Each number is 500 + 25 x the weight over its row's rms, rounded and kept within 0 to 999. Layers, rows and columns count from 0. Numbers have three digits each. The size before them is the row's rms in percent of the matrix's.

# layer 7 MLP up, 512x192, rms 0.107, rows 283-414, columns 144-191
101:514526490510553470465474478469489471532509512529512484481502526516457500476503516486507478517478483515535486491489500487496465507500458515504507
103:518510496533536437486496486497506521505517435500517502526503485458485505531482498480533541457491515499510516511505506467480484537481500472499427
086:508498527511491505502521455493575489548481490532495468540482501474503556495484480535523481492451506505510479509500517514478495461516506484471527
094:527503492477535542488499496503500506522487515496480515539505515483495509518518532459467522493500490494516512501546472480512482472558515484495505
095:477542502478472523516468505475489506490469519449458525523493515508528489469496539484493522488516488498516550491513465552523508503514518493505504
100:471483480559559503497516472504497510467492509498475520473507476524492488489482513475532515459511484516526489525483484479503527466508493517523475
113:499513487503499519512459512458534489485490473554479492496502543467537554489475475467457472523531500519514491518453502523451475505516510507462520
102:513521494495471476520532506504510472520509531517516505553493471495483484486526497457468487497485543456508499510442472496560508469527474496494493
096:485524503540462524507488506486488477526554518496532483507496482522503469473485499493536525502491478546525490474484486465512472544467490457486473
102:521517528517516488512513516477526472535443494543497508521482495482515503489474524509454539542551530467510458508486472503523504501480438495496529
098:486521477471485487484505429475533515484501519518523493496466511505497540521478518516470516466497504504474519486464502508525451553523498498520553
100:521487519460489457511559511532547468523528554517489511504482519521508546528528500486525464485492458512479509539446519525507506495499498503469481
095:539466500474484545507545468498496499473501525491523509508448514478499516516519490491511509492513458485494518492531492486533486546491477556490456
112:473528506509490522491462528485517498508481499512527468541465503548452454470534479481482487544533470478505513475521468502517476497477479481532535
103:474500495485505484485509503491494500514495490480484503468445510477479494536499508521479458480529517470498520489508474452490497530534502455475530
095:509476512483512532519474505472478529493506482512452514489532480521487516558523490492492509516506464465525505524489487528530501519471539471517526
098:513545503493494494461538507514497478490491506526491538525503547504528523516500474479536528477512446519446526481517516496479520522496493509511459
106:545480498442536490494475523514548488510510522461466545523542494490510483498482467448568464461465481481509522509504476520466549485475473488469518
102:516488483502520509521521498503466491487544551509540525507513531535480500475496490556473498546504475486493499508526540520526511550497510537506495
098:466482511514520497501475491471524501466490486506480497516540551493552519514499509481544469515502488512496515497495480527549489532499472505532523
111:476521484508536482513516510474472444519491514488547503459492510452511520492570527524486472536505477482505520534505529506459491538478497486506451
101:475506531548500501516489465489528522514497450510481508542536478510545504473509508537500552481510499516488474509514488512531485536502519524506505
102:492501495521464439525491480537488532493490510498502492460507455483503496521528484511531500459515486509511488532486530469505476529513560503489495
088:490486511500519502520466491504433537477488534473509536463512516512489496502505474502489563496479486489470487493497456498521443457582545492469485
105:494471519508501479505495484518480540478510502544516505506512482478477515544505490451515462460510518475469514506481494488489478491506490454515501
101:560478528518546510494514506488522468515482497501518494471477492527516485499518510504507540490503507517518469498467507457463473474468492539511469
101:448526515478458503499503506483467473524525463521461495489472525514453503485511510530515538525463463564483527489528495507498545467530546507488480
105:487458489489505501529500508538524553492475505473562503504572504504481477502486498455488487544522525459429485497510525498472468526535507496506499
100:504492496510529493492513482482479485472494512481458516503499510500452490515489478506502507503489521461491546480513550431515473479521501503476521
101:518526512540519467474560466466459459505486496489507482504520484530474536499544504535506462477483479481499425493520528486482501546495498483522512
104:484544513543487517508514487497523478499490488484454457458516538487544488466486508497533497551554513528477501510510479496466491493524541533455517
094:547520465538510521488449491495510519510483529513523438488501523523506502509492483496502511462521520524454484489517555479490476446447536540467506
103:517457523512499470493512516512534477506501525522520507486443495510504494506518497480505544486486469508527479513508457494552520495497455495515524
104:535515487513510520509495528505467501523467517494495501480454476515504504473463472536465476540509531468508519514487427503514470488478520498489517
108:497486516506480492513501535518447522465586487503488465504507480509510524494501461456460503501490456499517495513498499483496484483489539518505499
103:489472476478491490510478517541447497500487503496486502504537487504505514480477452445501400517499469454489490519488497540509510492496502430481483
106:508507475501470501485485493517494484497503505467493447536486506503510468498487561459533531502478481526507499469568477483487458479514484471483525
103:526503480514453529542451489482479534499546482499476506499492514497466516494546513498502485485453482485461442503506466473499516490551524491544519
126:498493483502509556505584527467500492457510492474532492493518498487511525480518529488489527518488502500534493519495450501488541474543521514487489
102:520539471471506490463486503509503489528499535469463546477495489473507495519550475542433469483522466522523472488488532496516507525508475508546454
105:481480492503503489487494529489465523467484520485515474515511517532479504541513496503548490446501491475497489451484508475503482532500489464465537
096:499481520456471484455481479471470502496482490505495526498464484477468462507499461502567523481523477517474509508510515462503505517476561484503508
115:516514502515545532498525445504485465478494490482484539506473481472475507502501564535507495562491508497523433474483501528510510497524494534506444
094:517499493527479547473486508511534515498487536558503444485469553499499485485496486524520520495484499492448486503505490484473469476499543511500442
095:482462496459509482499506481493570557517509464513523518477492510486510469498503476485506495475510506490578490448483525512497511513502498411533481
100:470542518474496488509482492450503534515513536551514492507463505509453485519560475495469509517498492510542524528481496497562498515550519509501469
096:490482513513498528518492472524443527548525479511509551499518497469524518506559511492493499492502459491524488525462508479473489505477508502484534
093:544480497508493485469519519496519451582516509531535527493560458500539496513490459529478501515548474531514455474498547451518548531479516503507465
098:529511506490518475515564472488460476500475517466537518520444518496502510505492501524501466547510512477499483495449513436511528480502485473529473
104:558530483513521516521509535439510486465523492492529529518490535494480531535536515474485509488508493555479539537474532503473461489506493543468502
096:528469509507454488511468454468480501548519506507520500489492497485497499517514527479532524549469524471493467498500512476502556509481474560490533
097:493534511490475540469527475472502522535465482459524513486494489525532492482515464526504500537543517515476486490468503530530509480518522490464507
095:510535512527504541478459454520483470467514540448537502516499542501439540492501496521480467514503509479522492509541528520530485542466563501486464
097:533526550510536536493501501514493505509507514510486519438507510532490520501499475504499440540538460491523499501508512467535484469521509485481539
091:528455485515470470519528495472577501504498495546514491500496519463489529499503486499493547489476524533450476476523505539486420500502500483457529
090:519520520465529466486493504479555514541506486505466461473524460478488511511500518538561539466471513499511486514544493470494516508484500575510492
096:468538502468467492482519486485473501478514496545516464482505524471486480500490525458498502532513496515516494474474480510532511480566497463515483
101:570485529512504469480494506518512470515479500518545508485518466468514512486465440480471509498538482520492509462531460491513443471487483467479522
100:511497480490490480502491515511512506491465461549478460493533500471429512453487525481476490484500492511469434531473497496454510531477490523503517
098:465537490512518512524486534517489509516502555518493472487487501486511529488524487519523460507460504527556499509502491516556496524510544503509491
102:534521486508504527478485492490465520502510518503475465479496486453522530497554485513477505495473481473464456500517535530510471504552502490469469
088:496545476480484470506507488497563531515460480475486571492504511511540479490515500513502508508514485517518500506521485523523510515488510518491530
094:490521508502520470492485454513478494468483516501520465456526468485490499507529513500515483540503528466481505529514470497486538501508495500519473
108:500510503487510486519529504511500469496503479464478499488497497436484464480478478477511481541499495499526527490506503491499516560434485498482502
098:489496479513499455485450488506543525492503505475508543506525533471522527499476466533514493492562531487502519492508531487468534529495481480475505
097:505494503475531491503476456506467542550475498522540482513488576487493493540514489529510526518514510483482471492485536530507518490487516510483540
100:524457505522518476529509509453535490513490494471517487492530505520528475463523533482489472499514543523517493530523508533477466510522518492480487
092:488482495480472473482520506505478507510498472490492537492452525490513516520473546476488507516505520492538509512535542472463466564463504509503526
102:503532501493465488506519476531545488445510537528499496485461505524503487509489493509522541458482499506488473496510569484480544513505507503497503
129:503530478562523505484508472502471464482463495483455517422495542470523500515459526501508523478528507498499515526485467493545468534535471517515514
097:489498525526436522467509487441522502475527483482484519450480501481491504485499536513478513532506465494507446496514482475491474513463494516493464
106:489481511444514512498496490550465486494504503521490492491498507440472555527536489483514471518512497500498518517470504526480495512508505489568493
098:505485508477503481529458537451563531499479486554498508560527484521481479504484491469532542504457465484511499530523505508507517510527529496507518
101:531511497493493545513488491457546524482527518518526520447525486494518533497509495534534480506477504508517530502562519524525507498502488503472455
106:490495504507492486469485535495474529496502555475488507509459516439517517537491480543500462514483503527488474476537501534496469552505459457482469
107:544527486501495503502489487534479529520501568488478514522532526453516510449528522507522510547550526518476481518498493482499475470515483507497516
098:534458448518506462506513489488452482517545508497470515519500526499506484499467535514492497507534531503463454488465499492484491508524493474509445
087:530506490486452485501481486511488495474470530522489479485492489522471517524507500473555525476450499461487539485479465496493556513492514492501467
120:470505518523548506534470474487536543471490497474532537491536501488490500481477492449500488484526430468485475491499508482506494462502512512470553
090:510514544509535533515505494521504512490501502467489474477499478511500475488539538511521472506432500483466491534514483546519457522483485494536514
112:529499533488463472514527539469483476505477481479495507467534471454455492477509464483459457503515496464496452472534461522507487522515455499451500
103:498495525482506471518528504502492515514495474514481515509536477474507538474503547493495502426468503525498490452525469534511481525483490498495488
107:482464532472471481475488482487541518493543546476506482517545483440527481510519501516517460514480500487424477482534522426456529497516508504450533
092:477499495522560484482474498532481501440495504486488481492464515460447490495464493481564564522517535483500502488455496466498501503512510485495491
094:532507477487465466520484525492477534496472484513478479539465498547512502549499487465506495485503466508526491465516501484456568487502526501497486
092:548487504479481518491531491501460510440500449545479484467503482485490489492514471475500498536529517465524470501512504518519445522440518525499513
094:495494472526551472530513502494450527493539522543496512528484454494470514488492531482524496502529502518481521463474509508498503505513477480496457
093:513462481486494487517491546491464498529529524476490501490490486500540499523504507502507507475504511489472493502516554509476530473487494494489516
112:517536503483512529505520507510509538522480512516510487516535465508502493490522507496446525493534498476484520528474520525528514466486519481516531
109:534552528514487515472488469485488524521511490501513543497529502491516497507516519519538499526501491451496526487530514546471471464551517529515508
101:514462494476461514489462486525521479529476542493510488477522517504501529516463544515481495495479455488471478514515463509438469489492490534503510
097:527500461466572506501526484505497449496473522502524525490503464483484459516520478513489469492494530534531519529500470464461492497474525502573535
096:499524490454497499514454486455480484483486481511513501477435519460492534475526506476464535518473517516452484501526495521533455483482500466457452
098:496506495502467553500497522512483485474504505493493470540475517487505498490498506494516503490470537494513537524502502506497494519513518480483533
098:515493470491509459457552479565470533509496499482484465519503501530515500503452478539481464485521505494489495489530534534465513536468512521503474
103:486509514443479524505499474497502492509549515519518535525518536479506543526524558514531508474486489533460475529456497497466511497531470450493501
096:543518492479518524494507489484540490450540519503471521474551479524498509539486477555500488494509495501468508498532480537538489516497493542464517
093:503520482472488496504489501500515514536444522491495466501501505497500540463502493536499508495448505445491511509519514508488534493474475520491489
103:538460498487508500501470480516500488479511486491474512543486515458539564502449503480525506512481498535500523488486499501471491485495514468525493
092:534526497490549485528490499471476506549506480502494494540481519500479525485516570483504509521516502514507487523484513469478453504503504524498530
094:469515489519526465483498454479482453497516471494495561494495512501480540527507497505492473504488490500498488517491502492510468495488483506498500
089:460518502528519505529522478491518529520484476441511488491536508488527509449469479472492467495523535468507515476508449501521526498472483513506509
106:467534521486472505513526489536480509519558493500479480481452531532479475498526499511505526504490498528517485485494508521517477473479486498446532
096:459522514498510489477543495493463550522490435490476487493479460516503491514536482467533459518496480498517470515507446534494452526541439486507490
104:509497513470498515512519507509525475491515535495551491474518516523501529507526475488503525466480489504495503459476489490478533471510504499451507
094:491541507533516513543479520474526506513499500485528479510499450521506533501522485518494524441505463443503493502494525547470481498469466499466490
088:509489518492529463472511491511463516488503530490535509490485505506510477568536491503494484501493526482493530484524507464543515494510517507539490
096:567495519538541525519536507494486511490499525514501535498507501521475475522481494513528533531497506478502490484507535508467516442471495524515526
088:494536495524545453514491478527522521489548538506477494552487529488503503536481498496508477468526514487522517524497521479469517509528550461511497
140:514492522513523463492508486507506471458472481504517485477463514456479474522516494512514498521480502491493508507537454477496502531471510497541496
091:495498538468489506514511468439466498531521513532480484538493454481490512464496543484487496537504493506514531489483541511489467471499506517474456
101:505514499510518469503501487510491484536487564500482459459477514494515446557527504520558525490502461498506482521562477516511499468484509480452492
091:495480496450522507526486510534511552496496516479516536497489523513505558534511497466455524497491461483480488492493501511498475514502492472501542
101:500524523486554472486520535528472473482494542490486499498517433473499495521507507513494484532512477497505484452554489506521497495522552523525500
096:518480507494497489512501524477508522482518499540509457521516497464477517493555456464490476486498504470547497509492528526473522481560510562503478
091:540480493499500530497512501515548530484449510537464492536532508461473471501498518509530535513502503494496508480513507481481490505485451496501528
101:472533509535538505526506511518515506484436502464487529479482498533482516499504493500492492481551520506543543492475527507451519502523504525510451
098:498514477447538478510440507462515507459507517478519458551500549490501445478481448533500508512484493532527493473535522500513468500509522439530517
100:491509502514496493481469515508509507523517528509448514529451453506515523504454508524515512507521507511490521538507488558463494540478484476507491
109:474482505570529523519497462476498462521522435495497499512502527501518518495484525524475515516491503476512440507492450519509497452515497462498458
105:471441488519470481472528457476464505505493515502512509558503465496497487483540470513500514496529499490494505508507514534492523484569497516554523
090:492536464555498464489491494509516459494473446521537472489521520505492515504512511527507533503525511498493511478479499514471520464493527544424478
107:494507510511521476556533483464449496515509475515505484458495536485513532471467474518492536517520489534509459486527478526503445524503472534508510
093:501457454492500460519510520531503481519548523512485514495499482526510505502569466510479505502509481470544510474496488513554520500518498497488482
101:488452511481500497455490445491474541505443488478544525491480519460489506522534495496546508487505560513507487484515523527524518483484503502523514
104:530489498466538515459503493499485459453530523467543525505525543499486516522487510495528500507511501512504497478475544503505521466480488496527493
098:495512527469460508497511534469531499527516512545509454496485490490527517488474477479499505457486506490489517496540477529499465475446467486471501
105:515508511511472513491512527469464482475487460506490474595506466468484488452503542503486487516548481502491505509477530563503503499496475519470525
096:488506484501483484501532493465531486479495494475479460492537494469512522479528512469500444532480512519487516513439508497487519487434493519526508
103:527517490496463494527528537517506511530482540494509544467475524509474531492537495542537519510448505496479502499520544488533461519512506551512484
105:479514479515441476504535470521528494472486483472474468442511509510551464504499484540509489481505520530442437526499532500510556494469536478496484
101:473509487504497530502505521455497524499502557464480511503465488503527506503511473510510537551451475504534521493509488537503498524490507483459492